From a checkpoint of a small transformer trained on Wikipedia.
Size: width 64, 2 heads of 32, MLP 384 tanh GELU.
Training: a variant of SOAP for these matrices, 7062 steps.
Each number is 128 + 32 x the weight over its row's rms, rounded and kept within 0 to 255. Layers, rows and columns count from 0. Numbers have three digits each. The size before them is the row's rms in percent of the matrix's.

# layer 4 MLP up, 384x64, rms 0.568, rows 106-212, columns 0-63
076:129093124105082170135192171110141104130102150140147072157186114148124129141178162131115130081095119132113045132116166111148105126141147052111148121123158157152131136149143068176048133106139075
074:107161118149143116116075109111174110143081124089136226135104109105147160167126161142117089157129130175068165125075143140052111115123190096122099126115107100166116179182156150125113125123178143
109:116073217150105129153125171111105117124121152161081125115113112096128153105139091120193188059124098123101105103129100154142060127165147137145143118144116111120153159170146226099132152106104163
076:081108156163129139073137127138128090116149128061072152103166128142116128125077133132083099131115145142043084174111064136143143173139128138092145121164098127134132155115187187106150158093135203
105:160138070117100108101076153093125116134082173167118131106105099152165145132111067131096169123098143145137151124082058117051145174132110134081087070105110087078103122131149082131074131153130098
136:141154110128138095122047091136178112112097112114091100077112118097189116121082079117110137124105125123117168143067089147092134134080184149142136112153197162143132143091190101133120077065137125
108:145153091145153104163104086116123100109171114129178148100139138092204130176154138129123144139097096109112115112129148180093141173129144154073120089094160144147139133060143035138186168146143072
106:165109140033111150130153129166103072080094058093111173112110083133092154102099116098076137128154105148152104099120146093133121111104119080183096140096159102197128156159144146143163116167102131
075:147080136156186122100109100129123175060127177196158189130144119216120204176067123127132131113131133126086129140141127106147130115158089096118120089167129105152109154174166112161119125149149137
107:162099183040141133102174097106163136096102127118122139103095158138143110067088123158161079123131124126149188133109127127103072167166160141106149173103124141103094128081112088179190109148114077
046:114135089152110128108120092079126108070090144100126075206097140132108083107117053134115118090138093150119158120114036117081161112159168141160126094137149118142131085161141147166121100088123068
061:153153150108144122101103072144125083148103157108070151153170061088124136198097153110137146136153115165149130140120173078091137106132065144085086123096137141172081100121111188134095140071082146
071:156094157135103108100135098132144133127144105133082168060145166132130169126131196095154104165134151142150121164107092090109160089106161079154173104065109154168164166160188160172119197100122116
113:118138147084174117137133110090099138090103150169212109106111147162134120138082141181092102145182105124094114046148095146190093142128120142149146147089121096055160119122122095118115080176092118
108:061128128112155134096136122081150120119094130164152123176134124067157092114121127092057145131191076093098097107106137173147132135061197092123134139082140108195113102098187131112157116138138116
080:189164112104180183223088145113165088120087135117100117132130100118102149142059135106115105143116116146127136144105123125086119089063151159124139149098127156063090164188153120152139159100141171
110:087080211118071083137163086120123094072151089122099106090138133106162124083136160095170100142122152148080150128119067180171146179079111176125106136146096112150134140135178154144111132154108147
071:176146150136096178165101132097145127099145169185112094091144120085149129163125095180136159123113141121118138139142114107066113121109135122115118147112221095110210149090126063126171114086191122
060:162121140177127115118111141118085076188202121115048112106102112157096133114164107152157165165172118137127195112122106121104178125152131138126121168114141159041143140156140133144077175102152170
108:129137139091105066109156076112083095106103109133121130116134135099059117134112145095106101159174131161128093064123144157082154116064132132177149145099122131137134185183097091086179159202105108
121:149143192145132126119151132135056107073102151139114176123156105200095119091140149166137178161144148069121067131103146089135086121137091149154129137162098133066170119118147195069096120133105128
091:131078144133113132081114099078131119180171142128123112083110107173090083116111108167163173163119126105118125197089126079085118153125055139117163138132132174057098080108148147112135173098118073
108:146091136095111117170210118088098162130140160162056129090139106154127144126122136110151173103138161088031117148100123159132098137114155134125166112190112181092074121142132091099152126120171172
106:140156144162081121144129172113141148204095130163132126152139143059143175153143061118080151109060125147112088080192139125159104099115108093119081092070127082138125106151145141133099125149184145
112:097124181154180149084148157145147125116131131125144185135174088070168118084067084143154072107153151125172111107166118140073191106112134080121186139117115113198134125137140129093176136145151135
114:150101155165128155132065109144131093158090085105139138114156192159131185089138148113135076157075111140176156170109192147127120126133157140113112111111064115092153168186187136165143138095124184
081:147105135155098135050037139128098148119117159070120143115066126145121148144052107137148117103107133117130120170106056117088102167148109133101118109118103137099110160182178119099121169063154129
094:184184102084096120161136129098106161088122096088092115110136131184140092133169104103148181081074141173116128148094112098070062143129098141128111112085187138127101066158091154127094100107138129
076:122134163130171181158165147077128198115133083157129132154143138093113099091115058141141166098068104165149075045149139155142153071085115114162115184130106147170109115113144145113138121118087112
072:169135196108088129146170154139058132110152148140142100206133118114156102139150113153071157133132135106077054119150177145195143132125138131107190106109133104084100142126112093151147173100182126
089:157159106066165103139101066143112148194114104139102121167103140102162165128150099101143125139101114115113183114081175113082190109116114093169181115168094120106121159124204155104109087129179128
144:106144132107147122151175115070156133117145153185184101193159143095137120129101148130095120121117157081161109089118130131123140149161168054141177179130154107113132085117177082079088089195131084
075:142126138152150138109140136155139071107095094147198115124160139129170191125187114135089050150132151145107139188137137164149117169097169070129177085108062089113111138140180092094124117107126101
087:121176125117106114076177175131147181162128112136224138089117106140156121082146177186170132104125168089149111145081121116140093129159138145100155159131079176080082124117136157113110068102123100
096:145127141060158130167166110100136102121080152162128151117158126041114145105088152164111165095165170105141094206087121155139147128134169106118164171108113150147128170129119141070130200106127080
089:118108167068092116166138168115111207147136122160118103079070133140128129150106111113097095147127113155080177155139154181137144180150164170141133166178059113138134141149168117094100111095085072
138:114152113115118076140101148116125093099141170140110141079184102118103155157145096143097083130089133166126116097096107115065064109124191088115069111092199109155114109123135171192195116132132137
112:108097132157123106133113093115057199096156095113126109098112167183181112137131146169162111138132123127079100155113153091145078120187119176071115148145100155109181133075174120135066096088133137
104:153168155137076113078085133177108123178094130112149167159194120060112131140129101117061117109120142168167148131137110123166129114126096085151141099102187136145164195108172129152175091144181114
087:147130106088168094059109117120119097120113104087059161070103081112134204087124167133162116149136126117159110140116144160093161099089094201109137083155112165139146136130187107104130111096177104
097:166126169146129104127163172147078144126124138185092139128111173196097165136172166178183154149107104114092150120111075150158085180095124156100117116152104140116156084198102139101114155092082164
092:118110149040062129153156142112087064119165100161087136097137133130174158154134143090176098169139137129141113092093124112128139175126200118139177152101114150056136156153115085119177109156129157
108:121040170143125153080140043118079084125115108101143131121123093119119101169079146154083157134112114148151073077164165173150132105125110131186127115129102145081103155126128128129149145158048114
077:100097132164068090154102123114154095120132110091157167055137127111153191123164152080109099135152096102117094111113164148058133129107160085152138087078117095151142212187123105162127118137135161
067:092105153143121127082167144138174113082081076115146184102177144147126101176158161125158102182153149143120121043154112104116159154148147171119124150097143134108125136125135079139140122203112042
060:118150090130071104163126109090123125112114133113143164141107090077153144078073166165107182093107136092106135146090168188063066111160145109119121065095090131114106088123170111126151087102169158
138:130180177085100125117114145179103056124111147144134146129133175108148111149137130079129121147117097170123047099140138056134138137100152058170163157097087122154112139214145134172138143152103116
107:140151171120123135159114139116109081099151170127135177099092142094107135102079086144070079157197083107134114188089152087129216143117128060134153140117090073160146094130126144149158146139130143
097:114105118122090099080128119139101103074125149121169110101058140153133122114135071123119079131143142093161163109162137180124090153157130137039119056100154088068145142133194079132091097118122136
107:141118181198162157071106114145106133131101131101144193134109070119110133182085115146136166135103167189128152131117124145084106181140136145091072117124177094133175076121117146084129146172089082
098:125092180087103094155128141163083116106097110128056138122130123102067165115143167047077165113117108087103130125126093096146139107086081076141173133114128154176179142127131137153134177189119111
078:132145124070129107117078124103140125171104145107118144106138091109167198071177118121083144147116099126123168126099186107106097187177143128142093146082070132146085183131147101142113094083179075
080:122129128183109169192085094120109170142153103138093183091110127134130130129086174098078078135080122131115157175131116133090109145185106160121090110148100153122138097118192167153142140051115184
128:140142150109194128219163127118076146080090081135159114104101131092129106143102155121122076121103143083116129114099170181133116096132090089146181142147078080100153141054101140140129085100109150
071:100108110147147177102126139068000198091104164185157100098089106127143125146160142096126159121151107101144138134155104144122145148167101132141111145126121086107158163120152117146112072084139141
089:064136130118137185144178095142136152148179143145157151176150127100195206164058116085118101114116110144160114130123159103147149121173117087109160184131145075145166082098132089145152113167132121
122:097107144127165171103139127169123112066139121113166160086122115166125147139138148103067115110117147190191089117119106112145100103109112159075115175119074180106167131189167117062140099175086149
106:196058165142160158076173151122116126132102130081084123074128114103129168131152147108094148084065159156100144138116125142123105103133195129131161119156099089123121072196095130065153119133162141
115:153084168167119136117113153176156118089116084128166122165121104129156141107127133115107173182106054170166107119129143055123135089125086045160087117150163086160170162124147171133138124153080149
105:161103132145130094094123144134149116128136095068108150076129083129110186072101175132110117151098095115176095120061121108097126143103075191126165160154111199171112114131125159073178176134109119
150:165165182118135087077108084065118146112116131126147131177178158038103137108069219108105093111130103166110108089132135131148146119133129116127135128115119162131101095141114134121079107149090198
074:157171117131105169187094167073128084143144164146114111130124095125106126113099097142103154087157100154113164135146062166102151107104183135206129138112208120165131089196131123159118169149125094
096:079075130130070081143171051123135115159125060167145123112139134125172108044116112105083082123165137151170113123141111115120104163141136140144085093060104130121166112170183141103104120134102136
107:116127205159106129054147170160125152102155155148156099145158122157128146146088119165146126234090151173127125134108127125142086110100131145156155193111059115112173120130175134142134110155090096
100:076072153144097128105116127160074169110126148143131165109177082129100135132079127117157056103084124161127162103170176137172106190131122083130165100141093112120118132115161139158071137062071126
079:056143117184123105037138058156126134155144145113120146102125120155147134077116133121144126170106136154174110133073120056062097159126170157111111083172085140114134133121136115149176113093138089
126:184151143071172111110158102123104115139078117161067109141171110125134172082124097108079155151159075167140116149140173155152089093113110088121170094139180083160079135126122154175158128186145096
074:095146096179068093146162096133081149114139172132129107100105095145110149078116070129122115134071151174110067126130130120160107175176100139055121089066187147133126120121156080125134098094127161
091:089082169198165099126115129158103105153116148104186145064122141087139190116132126161076070179093119117156096082181128142097117145117124103101127126086083115076168121144148163095155101165115114
070:169127119144150146140107154103111072087148110111087119113130091162196125098121113130107202097186160112098177137119153102104142148144179113100200096130206085137129172121122107126088115134139195
120:167138131157190099128118173124079097150127116134176112089114153161200141103169110127159090104133162124058167115121125188067139106135178134135131157146174160107075082137103082114145076114162121
073:123151093069078101142138094113097129148119147093096174067122119105148199095211137141181137150055126141148175143107124138147192141133151116105107117107139108116127140139150091163138086127198093
087:145132110081088105123163137107139154069135090180129067124157131190120160084165133115150177166109079094093144175127152120076131097095106112131079122168132156171046140174096158154150126138130133
076:130118142158186144186129131059149134099074145144121106148111132131110092182131172076071147111187163120119124093112152093117144119134133098141169180149152104091050147096134093099137194151102160
106:111063102169080116089153172126058088126097152116113117130106125155126120054152126184144135172113076113089141108143169120128084179119163124144115093061085110100127141101123123090090079083115110
121:172073186066127177146166132078131131122099152087111128127113162116153099088155106132164173145042096074090103099121135161125133094116155071138186153102110106108067119140106126145149111118094112
113:100067148175101130119135096179136096133108113088095179072116087161100147114105192162105090146090141128101112203065171158131101173112124140089143107120126157119159135128145156147151137073098186
071:103133147117115081124144176149119069113093093136162179161086175092147149119136104079124102129182107138106164084104141090157078079122150124136108167058100086164184154085118181134108130139078118
079:125194112135116167100078127118100154130091152092190127146113094091118168172132149190136156137102133150153138166085126069084090157158107068154110095118106115144111085177108142135132106038130102
096:098126163131195116138129083093151168123121068121135161074063101130121072143120161090165072123120151122139106178088134070101112134103140143110070173119098160125173107089138121067101094090116142
097:137173147138145165090134065133143149140088061119120155127110119131059125140154097102128100058155124190176111171081167129105142157140134135143131126149069158179148126151163173121100130164051113
126:161106180095099130153141115124160137082090105086083201101162108146132072186118133116129105077128142171153108098154093124162121138139138116126086090092070168167113150148170150081156144115052116
113:101108179092134178104111157120186078075120113146085153118141127098103175111125146119085161103122105155137140087117145154152136135096123092152106158079180130190052098117144151129204139176159094
083:111151122108131161114127123105107184184149146135178152084101162109159122065133112138064187131066065138079101122144160155120125096121140088126177107187144063131138128136088118156125137090181096
112:134121111116145086112136113095109083139105091176134136150084133177110031127139108140142135103164120072078055120105044168139137145117148133120137117107147133091176177116181107110156090128086160
070:145168217133172149147204133169104131104150113189129123074172100131122158153170125127136112118164198122121167149143142135146110147128096130090146151179136204152107103120175109106156125186133138
100:147101115154163131085147153102082155099078124140192143142164114089094141103105090103132041107156131166169077042142155103156164154133122103122140093115111074144089162140137108105065112128110135
099:060208149084140108105123133093118140072095179145125132121092125193157080136128147191154098119122145157118119154124116121177114146143114189157102157155118114103128129041165123107098098078147105
132:182106194064116149094135144096128115151126120126102128092117116255104096122126181147134128122080146113179154186100132166126104113098125144160121132158108160111151140122125135110102148094054111
087:091164123154133177144137078075131173091113105199141133102146137156152114102102181151169106119127198111173141142138160088142073162170179119120142136112139097069159116087144098154083081094157119
086:157115154175110124163065186076148087127141126118108115124128096147129090062093104099122186147156094122120057123108094112076180148132141104123105111096096135098148226153140103110122153140146163
135:094171153125098146137115115128160145131154094108147106088184185083156089151123104095091129183104104151125113094105148081149120142125105097134194158100156074159102102102179181188178122153118190
113:143119082136095158143069077076091124106125177122113182067144115155148131139131111161132184069087153138112206152076092127122102105182134085121141075138132146103105108165137109110117104078163126
121:108144109117119181133109138068102168126100191118180065142182170163191171131124081192149154153160109106125160123099127177120137179105191134104147119115146152127119117135112069111125088112123085
099:174112121155126140117122166096116100184069105169138138156133099125135153156130091123138146116110178146091140147089100167147162113096146050107096151173114167185036148147139200142144111109105087
096:101072172144172135072163116134108190166174150098125161145145105112172162133102167105117092146062139098141077096146191155118105130086121129062122130153098140102100104083127091101129087079105111
061:136109162181136113102134097105091180099125120175104175089120118131074102113160102138154089106096169142149142171084082121100116174185131208137192169160099129106102124150132162094122106131088075
079:162104139124118174123092170103071094133111175065147124108211132148155143130182093118082122100077127150117128170113124144114158158105118129124147071090178114190096084142085143170150116140150074
096:148118128109184119133134079086169142089140162167168109122100147083162123127201113170121161139076132106155189116155159080119102128193147105085196134106078092103096141099166107155136111140094157
124:090153126092097106091124101152112099136096076058081170086158106191118102096161121133163169082115114107152138167054123137136070141109137128095147132124156154050146133133085097127135118066113138
085:132160147154193109093116061156101149085118133086131154138124090085118098153083140134129127098144150095182115133107123131092123053141092145096178161212140084111108133134201138101128099161089140
084:180135165115181181114151149163111110142112142190102186087126111123147170151102155100122150114071129140085094170136100101181181162105137128119105128212141136185133099144114164160094157087112106
068:143133160136129179130193113125145146091112143148129126142110118087091073114153157090068133165127100166139130094151167107155099042089143111131097125097086148186144124090197143129178078178102128
147:168103160141169139116096094120065138113153109120126106081159107138152095142102188192101163153117143107127081130127173102141109113119077166151213159145132170076142147095143114138043144093152131
122:172121195067109130158162074141136136163120142121101177144160134081102165176132108106128120180111117187085124119144205097138146106107104083117139132167111154121156083158116153132197125139098069
060:104193102102154100158124106096126141147107093143140074157133083146098105157130142116114115103112147155178131087097092108070143116070113115084134118090172092124145112183097095119136024166168160
095:058111136133141112085116150109127121111129099144132146091130133120104119141121152091105127079146135169131137129163102143127122177075154060133125201059220122094133148078146061172160127174151135
# layer 4 MLP down (transposed), 384x64, rms 0.504, rows 106-212, columns 0-63
090:105108136123106118058072175120095118116123092097090117131109104191128099127059149134106148208158080099108105108114113109177107095160078119144181148148160136080111113091090127175155168113132160
106:142121178088202106144115135151121144139164072151129113107121175186149160131097190171150157134141087056123120184121138124142143142119112185135115180188134185087149139143171096089126154104108116
104:111140135145082129147203142173126155089147131089152169115173108129155130099123104078205129127116145188090124118183100140111099106144109095131117103149112136137187185098144131062165189092085125
077:129122088166189160186089108166134088147083140091100153135153103132150097142122119132207156112113120163130086157095096128112157046096138109167186157101126103118077082159172166137105142110112146
103:126155139141177186151148125121121133160135122060149121134135100110116139148107166094115086128149097098192046097095106110175136083130112083167120119130134103200112086108087189162171187137121140
135:048147139104091109140137087077067099126124137126120108125126165145157039042155139162130149105139098071159104118103132168149134131145147104141162101115138149124117123094128089172155210113116152
103:126148251135090092100141049109131158136089174119080105178166094138147123111145158156151139131156187103116125123131108109110136046108100098139117134166105155132100104145118166115113106147095138
108:127145164103159107154115162086128171090126092098117150076079164115103149172136164117174190118164179070107180141177126078135098199168132156113152134169142137080139104151134102091128111120175110
060:161101112124046074094089113160113119168130151145107158132084126173062151141099102160175156123125080146076107137142138200192118149143143171082117103176111139159109157120100139127165177142140133
106:053101105130072137107116165104117127134177119172135065183169137085120171099160142182118127155119103145129144073171108146147110120125192172132128095071179093153140158080154097135136131140118084
061:109124147089112116135093164137153139118142137154068111172102132126122137124157086097124150121145145175139119205166155178117091142203183155190143131197141184183136106152141121166156098122081159
060:173077116067140117140189158189085146111117134140092166150126092154138131125136112128075211196100148128170112139096107151173120124103101094116122122154134138136153104103116164134146081150164211
096:150126133132114077079176125065139148088138133200114113119167123111165072125121125124201097144139090053111142159132077087136168126163140170096160135078131159099109178107136128137077121167113101
124:160120156152064155144117121143151210170129134096036164129130155099140078107118156083175143117122132093143149116086159116062138113117115183101104149136123142157094134112121114193080125117187134
108:194117146110109111151084097125063130118163149097099185093134114148095156163105107159167076128124115158172142122108106109118183102185094148091140155154129166109180139174101181161080155185125109
122:109074174066162120135150079141121134160144108073091190153088132123144140191108170105126091118103116156157135118151140113109125125047134183096102106153134099144199155131153163099175102138151170
092:112113094157104132169084157136162114142137085088092136151116111139149141108128127138108165135200095133101139084166174089117117140156098059070141179130123094104141162080179070115162137211154128
085:104096112105113135162171116075115136124136161098137134162135097182163106160140167136109163156111157134203123109155188130158150116101112109176133134051124099168106107130099073135217115188104146
058:116129117129161095096093161053064142100136114134081132178143145080131133090117176083046151124086155127088155104151092112126197101111134083126093156111202138160101130143143154124134127151157150
100:124128082106159152131140154191178133119124072134124146163097076100110127162130105129118085144120127106136146158172077120095135143115166071057081162157055155064130131111145125102122148057090109
125:173149086145107069131148059124100142155155088126089106109132091097143145131109182121159184146131143123139118087155178132117106121165126107138176114045171140056150129128138146122184118092172185
090:079094097151108121106084150072159148166092136140126117076122132152070138079103075120131125184167122119107158093108091082133177181119138165101153129137195090088159116169128197125135126149134088
094:145194127123168111102135167170143110171065128140130149117123135132126061122104097095139150167147097191151134090100129168102108090070176056145123142118118163164126121173155199110162127124077119
107:146158137088139103158115143166117150123126085102169117130128144102110095080113158150175162135103122106127161149073079142152213117143134111156066180104123187178130215160107141154115096112112175
102:127104045135140079158126105093087103148126147089145112172110110146167082136141140084082099140170085054138137095137115080109138174134159160173201129168152119153148118161152166183143128149124155
152:090168067165153135121098092061142157171134122137131144090077089119129130149130105117141128116131174115094150199117118098143190158134128140062128111153151125145131120020105118140071130078123141
079:134076151106184119170135144131074210121133174065111070181150116134093102126107150089128130117142166178133149091134107124110048131131125140136184105160118118115140135130151083161122176106186101
087:127187134115087134099183083140148139169119112071153159103144139169078103102085108101135134092150077139136112142159159105125105133134137146176162196084181059158140123131115137139190134181099175
095:189161147150083072140114118123075165153115197188132150133140145133131139179128137145077090097169139125159132134094129113150089143144106108152090090152157074168177114173102179116146096199112119
083:150123125152107179112116114200072148166142114145165071144186173136132129076150162141171136116195134112134062136171133104148107091135123130092163127174154176075140084147103083160156121159127158
097:145117204113148157118053145156109122158131122215121089086113135153143209142141107142160100137095145142128122118136195144058067149140108131091149134176114168157150102125159091126140128089143127
122:103206116071155174094151120176150077165117093102152184085118105132155143166120061122130082138174098103082145137167114168129170143125108109118103166106114102139123184067111112154140167127153146
085:180122095164195134124130106144116094186110108109121131134125109106133136116197111122123113109134119116120053242137120106101182179118134132107130132142089143163110087094142123076103169129191103
090:191158118106072104127176160123129137144118178133133159157179106169168119133178138112112119091136149145166141161130077140185150131121116100085197140136096084090113104146169165185140148128065071
088:131160136130105140144156191177100112135171185064110066196125136143104178117191157094106107178132080144084155112179134134150085131120173145103116143134170119123115100154136095137178115134074140
106:141133199055116142116091124101119093169113141117116124105094112169107144170119110156126120174071092102119132177142082125138103183152084122081114148147128159171131168129192111084092167189109081
129:134204106127118176106114125061133142165179087133168098182168163141160157115164096154101150146117112129105079150137105124186169111142077162179182107107138100100142074109132158127101086137161100
093:069137109128083107109121111100136104130220092157119090178166127140130157081181092082131064161090118093122092132128153120161130145082159118066141107120092092089154173143154158121087139152154154
102:142152086125118108116130103116129069186113057090122056111111103127153132116132216121160149090168083098111118113065089129134142117063123102151104144159134132162067110122083116129140128118112066
080:125140150103124120091103046128165148069191166143166174117140209112159105068135107179149178105100149111122163145143120154154177128109129122135155147121146078115128107101184170102104147106093161
102:137162139114098098184133147174053147136111174143136155146105116169125093160154168154098136146097119161127133165133132120136070128150117164178133094091133052121206092182161087116087084153106143
092:150175155127124138120136106092097138096132112144119127121124129151090124088142140113100128158105035090111061099133173139159101179152127111170172104136104094105086182128119168074180053111127187
105:107158068102155135113112177136156195137075131152121138109122173109138153083141134113137078120117133086125147107141130094087128072117145130049140169129124061188180116082143141144065145107175147
060:104137127180137187149137080159077157111119117140174123190081178185131062150146135158186135156124140096167187113129092128160116101120176131128100171105153101097085118078119180119131097128112103
073:127163165125124082100127108119160147131125105176130161134156130166159096133191142127187131136176187150100131085148084131158143188141123114133072142122167089097124082070178100210096109136091121
071:124090119164162125205132111097131117113122117164105140106069132070103152159100145086078137070150157126121069141115127152174105109169127050115144174116132116151150161098104131048098150152098092
129:156063127145132133162125108126145129059102133137049123124121117139140101145156176152115085105134105100120161160107043136102130131100108145094093073122189192082142057094130131097112172117139131
107:128161083162130063117133176161086125108097125114123132201101172172132112141134088067123080116067094107165109155144088044168100145111130120123170114145152128134150136098082106131103123172079119
095:176171133138194149094123144085094145176136126109109113160138147091098121096145153082150181132099175098137109162131146100079164070129175137147154099122121107141163160111090130055058152089173144
123:135119059150132081077164142107111087120169155142132183089088090165156133085124123105130118108129114139113184158121087116108108208124115222081129098131129150132143111120158054165136108124150153
099:123153168091140162158146131126082104148091113119118128108091125099102119140141183094093121028100075122088124138141119154164134124077142089201134179108124061120100122122117188105128120179147082
075:151113095121155123167099133144171162149110120114115162128126061056125124109069185162158158197139080162123104152124161191150134159140086093099150089135132099096170130118194135095138138073125152
084:153117134116147096136086095115139118142163148091154132163096117114137138155088199083105145125086151215138152117185126099074103121172124150152138137095104057130124072175083109181075152118117157
127:103140100133065120125094151145198100153166165125088113163110092170153114107168133123158143171148088148140132128189089107097107161122120182085094122106169164118142157170148061090056137135166124
056:122130123154150129171101190098109141102123087170170134142089133160149082183174125096163077100116131120053117151155090108104145067122074111168146108110189178095127169126147093157093135157094136
092:120152142166089150125106147165098167115114127195143138131113125118160183144070124131067159114149102156150136096066101113089169130129171106147084168116105134132123236117135152157158143140193093
138:132161145158069062153072129060111174126123121119096097107153112122165106142080074151180127155140125088082119137113113140034139111113144117192121112144155139116122114124087133189131134121191139
097:170116115105104125067141138094106136183113145134151115122137102135109134150144121142160138105090108169132145173184122095184141058174120199105105186080168080152149137111139076078127165073122097
106:104199091083126156153174119156141115173132156130104181116206143102159138101120104148161082106168176137135210118136079126064147157166113138105154107137145116138088081108098082161132132152107135
086:075069102139127167100113080077090139101177136170090121178148161154114088122116086087140132117136144132166124117093136160116136145114137145173135187127172151149072151171108102057089140153183083
146:097109134124167221214111155159163163123120125089135157099087130144160111155178104132107090135098117140174106128089137179172150105048128113102127127125140129147128109115186150124133145118124048
061:100143188152130108166198166155059161088119142156082111164108148165141108149121137137126087129081176130139134081060147106167119142120089151099104148168149075118119073148138164126144201134119147
088:143101084142143149135177065119148120138142119117163146149144073163124152116124161094118093144130155103187184202171112110144183126181153153170058106142107118066154176096169120102086117141116132
112:135090104158153151159119136162135076129119103126130105072191126139185158096127227140098089136136162165125139183138113126116116154122155113160079136163114153114084123143100154152117120037168175
099:115133103184038147048154103180166119120099120133112139186123131103086179109137136132121087094119076146114100106124146127153093151108146146113156081149084205134100107127149153126158181132174114
072:192124108136079145122107139176123129126104114101109097141177156178116040057187078086148134147139078093103085081145121168106083140169112113134127106144143092149159115096095110108117111152110171
119:098163110093158091200109122059129136105156139095134118120082149128118098070155103161093122122143147139118121146163112151126178076138153192186117124125117165088200132132133098139039154096114122
083:155197178124109113168164162108095143125173144091120160095149136129127060131089084129171168194152149090131066154143136119132126114099099154145136097102145172133174098104163099177098119186172109
085:130144142097097162115094142143111155121090144115111186177131137169123108128100171087134176139157161152155095176066104219160082127109112169138133156171066153159108158111132095162125130120190171
068:158130134137133107112102174121104140096160128143130116149123118092163077092149115094095211135085070096149132124149138189162184148163093126128138128128153154106141147114172051118067139205081146
104:165050154143128130089125136128130127069176123112146117208137180104102139128168101162069102135173069077122129090066125126121160107090113107162107117198137160117099100140104132131165100120146096
071:164180064112147143098158115132132145043104137161142134143109094150137176176153120136119095087155168176132126134108106087142155134087151105095115167136111121107123154110181139134033095055131146
090:167113117083120147157159107122076100093108132081159064138165108102179083165095155115112143112140109114125153164135120114165120081110104135115112098119117117186050146082091188131150172209123121
078:134158116159145126180033150100173104083100127102117092134130133123152088146140111114126197145157091115092097135099144141138168176134135132153162159116175181066098151148145080127165143156201153
094:147161099082208127127105145161135170118157108153132139131118155122151143153079105141062092176129126162121123087103081146127123137045143114114097132147145142204077074154184167136109097140090105
115:110156099130098131099154067138127078123142190151100098129125171121149165104117076142106138079163169114107050106119163127143067075122129169151130055080146107168118120138161117114149124100159191
121:137115090146123139191084093146102145168140130100207093179132118060138188118109159155130131173114120120145090164143173135137171075135151094103160130122126111068122133174150136117123069058140149
083:104106184076082050144133124088180134196125134111145146145146154102123140128173139134131126177149104149086144121136078153138174119124138145153088168019161138133138117134098139122135160087126072
088:084094215138087068121123100151124147106127152112123160087061165058111096138159129174057138115062120163169104146106091108125105169089113131146113119103143106169105104145168145133136118159128104
095:134118173116113168166118151127122156146153181176125096114143105105162117123129184157117187149150169075076138103083164191094164114140124150100144141184111118118093096184124110163051132102127069
094:120098054131186107172179170111131108058153134156108134164134170144129135131133088145165138148141154094124148090187111139100139103194086130088079115113160135067161065098117114157126145126173136
128:111177167169172130094143099132151153184188131173119052139122118080095178118108150146125129140156136090124100072094158152127097089121141094159183079151145161121089134148098125132111068157185128
120:117174128088154094178103148132104160140078112119129115124147114116118151167061109166171110174157138132118153109166103137110108039118117185118072175139166188070131117150120125143084105101066132
083:157099090128071086087128153154125163185109138117125094150086077111122081140144090173156163111163164135104126104153057131146170108104165150095135088162093081092115105151101086096057100128105105
095:066156117144095134096142074203170113107126097107126095175118123087139160066120126117116116077200092125147094127128120146072134100142171096122169128192167107141103138143192182119129146131124150
092:150207185154113109137166191091151139131126093176151097096157133174153145143172166138114100097157155125099174083116147112073206115173136144092077150119136104143093094108136108142142146116119075
087:156134067124107151121143169132177116119176120148148071206095119190152176174152114106128114159113118108135164159155090092155153115123114137126155145139126113094205133141095132174202130092119183
100:144080151126148154135161115152117174184071099123082093092184083063124092165156107091101112177122104156127041165118119095113106142103146137093122194137131122097144128137144107085110133100076111
138:206157105119140145113124067077107057123170153081178155136167164106130155105131119132112110091066097179106127119149115148131079125124152088183116106084143166135164102102097092146163172104160143
087:110143127116036073108115115107103127168109132155102103088140098121124106089137079031135162108107090141128109141073127152090178157120118081131127104102130112145157133163113081199169128130075115
081:109116115107132124119145075215165134125152116144152160124164072084092159156157131139173108118078111117161116110152190117149123120080096130148170160109164146133166102143154115014115113104117091
120:197068154115178134117149124173121123077086169123112136187067077145104148140087124119124089115112107158120149137058138156118133096128140108111099122143044167131116166113070139111136145149063128
101:104140161138211108099123162109125153129144110122137121122116156121079141148115115125089083102138188115152115124102225176142165126158152130064136162082090151154150162107132168161099058078137156
102:148105116137175134086102176157108151134054079141132144109140110103126227144136146116143082137137122213116118134089053122110130121059133160134107158100110135114145117123098106148131140089062158
098:144095166125159165102148075130080168109121105054131127130129122119187097117087072108081144125075106105163096118138116118143112165098126129101122105109075123138113198120043060079135131120117139
096:120121152137101141196112194185143071103152134120150182089096128142118131115084072132187103096115155137130194158100100145113121133146071168101162122082085131100161072124139140109141158178160148
077:127120179170129138072151172080075181090149142136097106084149130134130070114148123108191148158078176103148096099087115141098116168086137155122128098141106122182103166096115116147067129171178098
078:107150099192105084121126110158171130126100141118118120127131113183155151085157106087150094110144118119112199144158102165100110117127117229095153075162086069142135074166142111176110134160101109
095:075188124133041150114094175155098131117141116140167157088136135109125147153096109084188122101170114089085109118127116163094185143108121147136095108159152106092109085149130089087099112133181059
113:110154128012115075096137128103182155145128112114177121185134076146114112121164119098079100134161109076123132130150117095153186125106106121182132126165108111147133147144162113129057094099131173
088:138083087177119098129132155115080049095128106151087099146111057159124177148139072152090123088110111138142142145166102117081073194132163150180148100116165144166127117098126125154122115152081161
092:112142190150158136075164176100150074126162120187128113106068073136144095099157116124141157054088098140125113134147161139182141096143163132138119107135168103151070150120118107183085171100086119
081:117110184135125084129105141199079156133122171127110160049153116088151097144099146136111137105079119161092123126071073139142144163192108164162139143124168111119165129162058094167088111119158113
131:116189080133166132136123109130168129122111105177102158148099079125128163183099096162143068117154118095112137108188096123098132120103121146185107121099135114152081089154105156063151031135114166
131:046145078148114123122089198138126161132142071153174101120099151111100124096103125123059102123125121127144095112116140178161079072121156131112101121093137121180082213145096129127097091111100144
083:106158176095203154094190091129103120137126154132162155132185138112122139131091052175112100168125089092092057129145137137133137087113073161146159121173147157075170125140157159141119168130105135
102:132145117090117116118133061136165140063102148079071119151165087164141142120105126093145165116122144121094135116039141123123121121172135157096166215134121065112090141119116108163140072167136088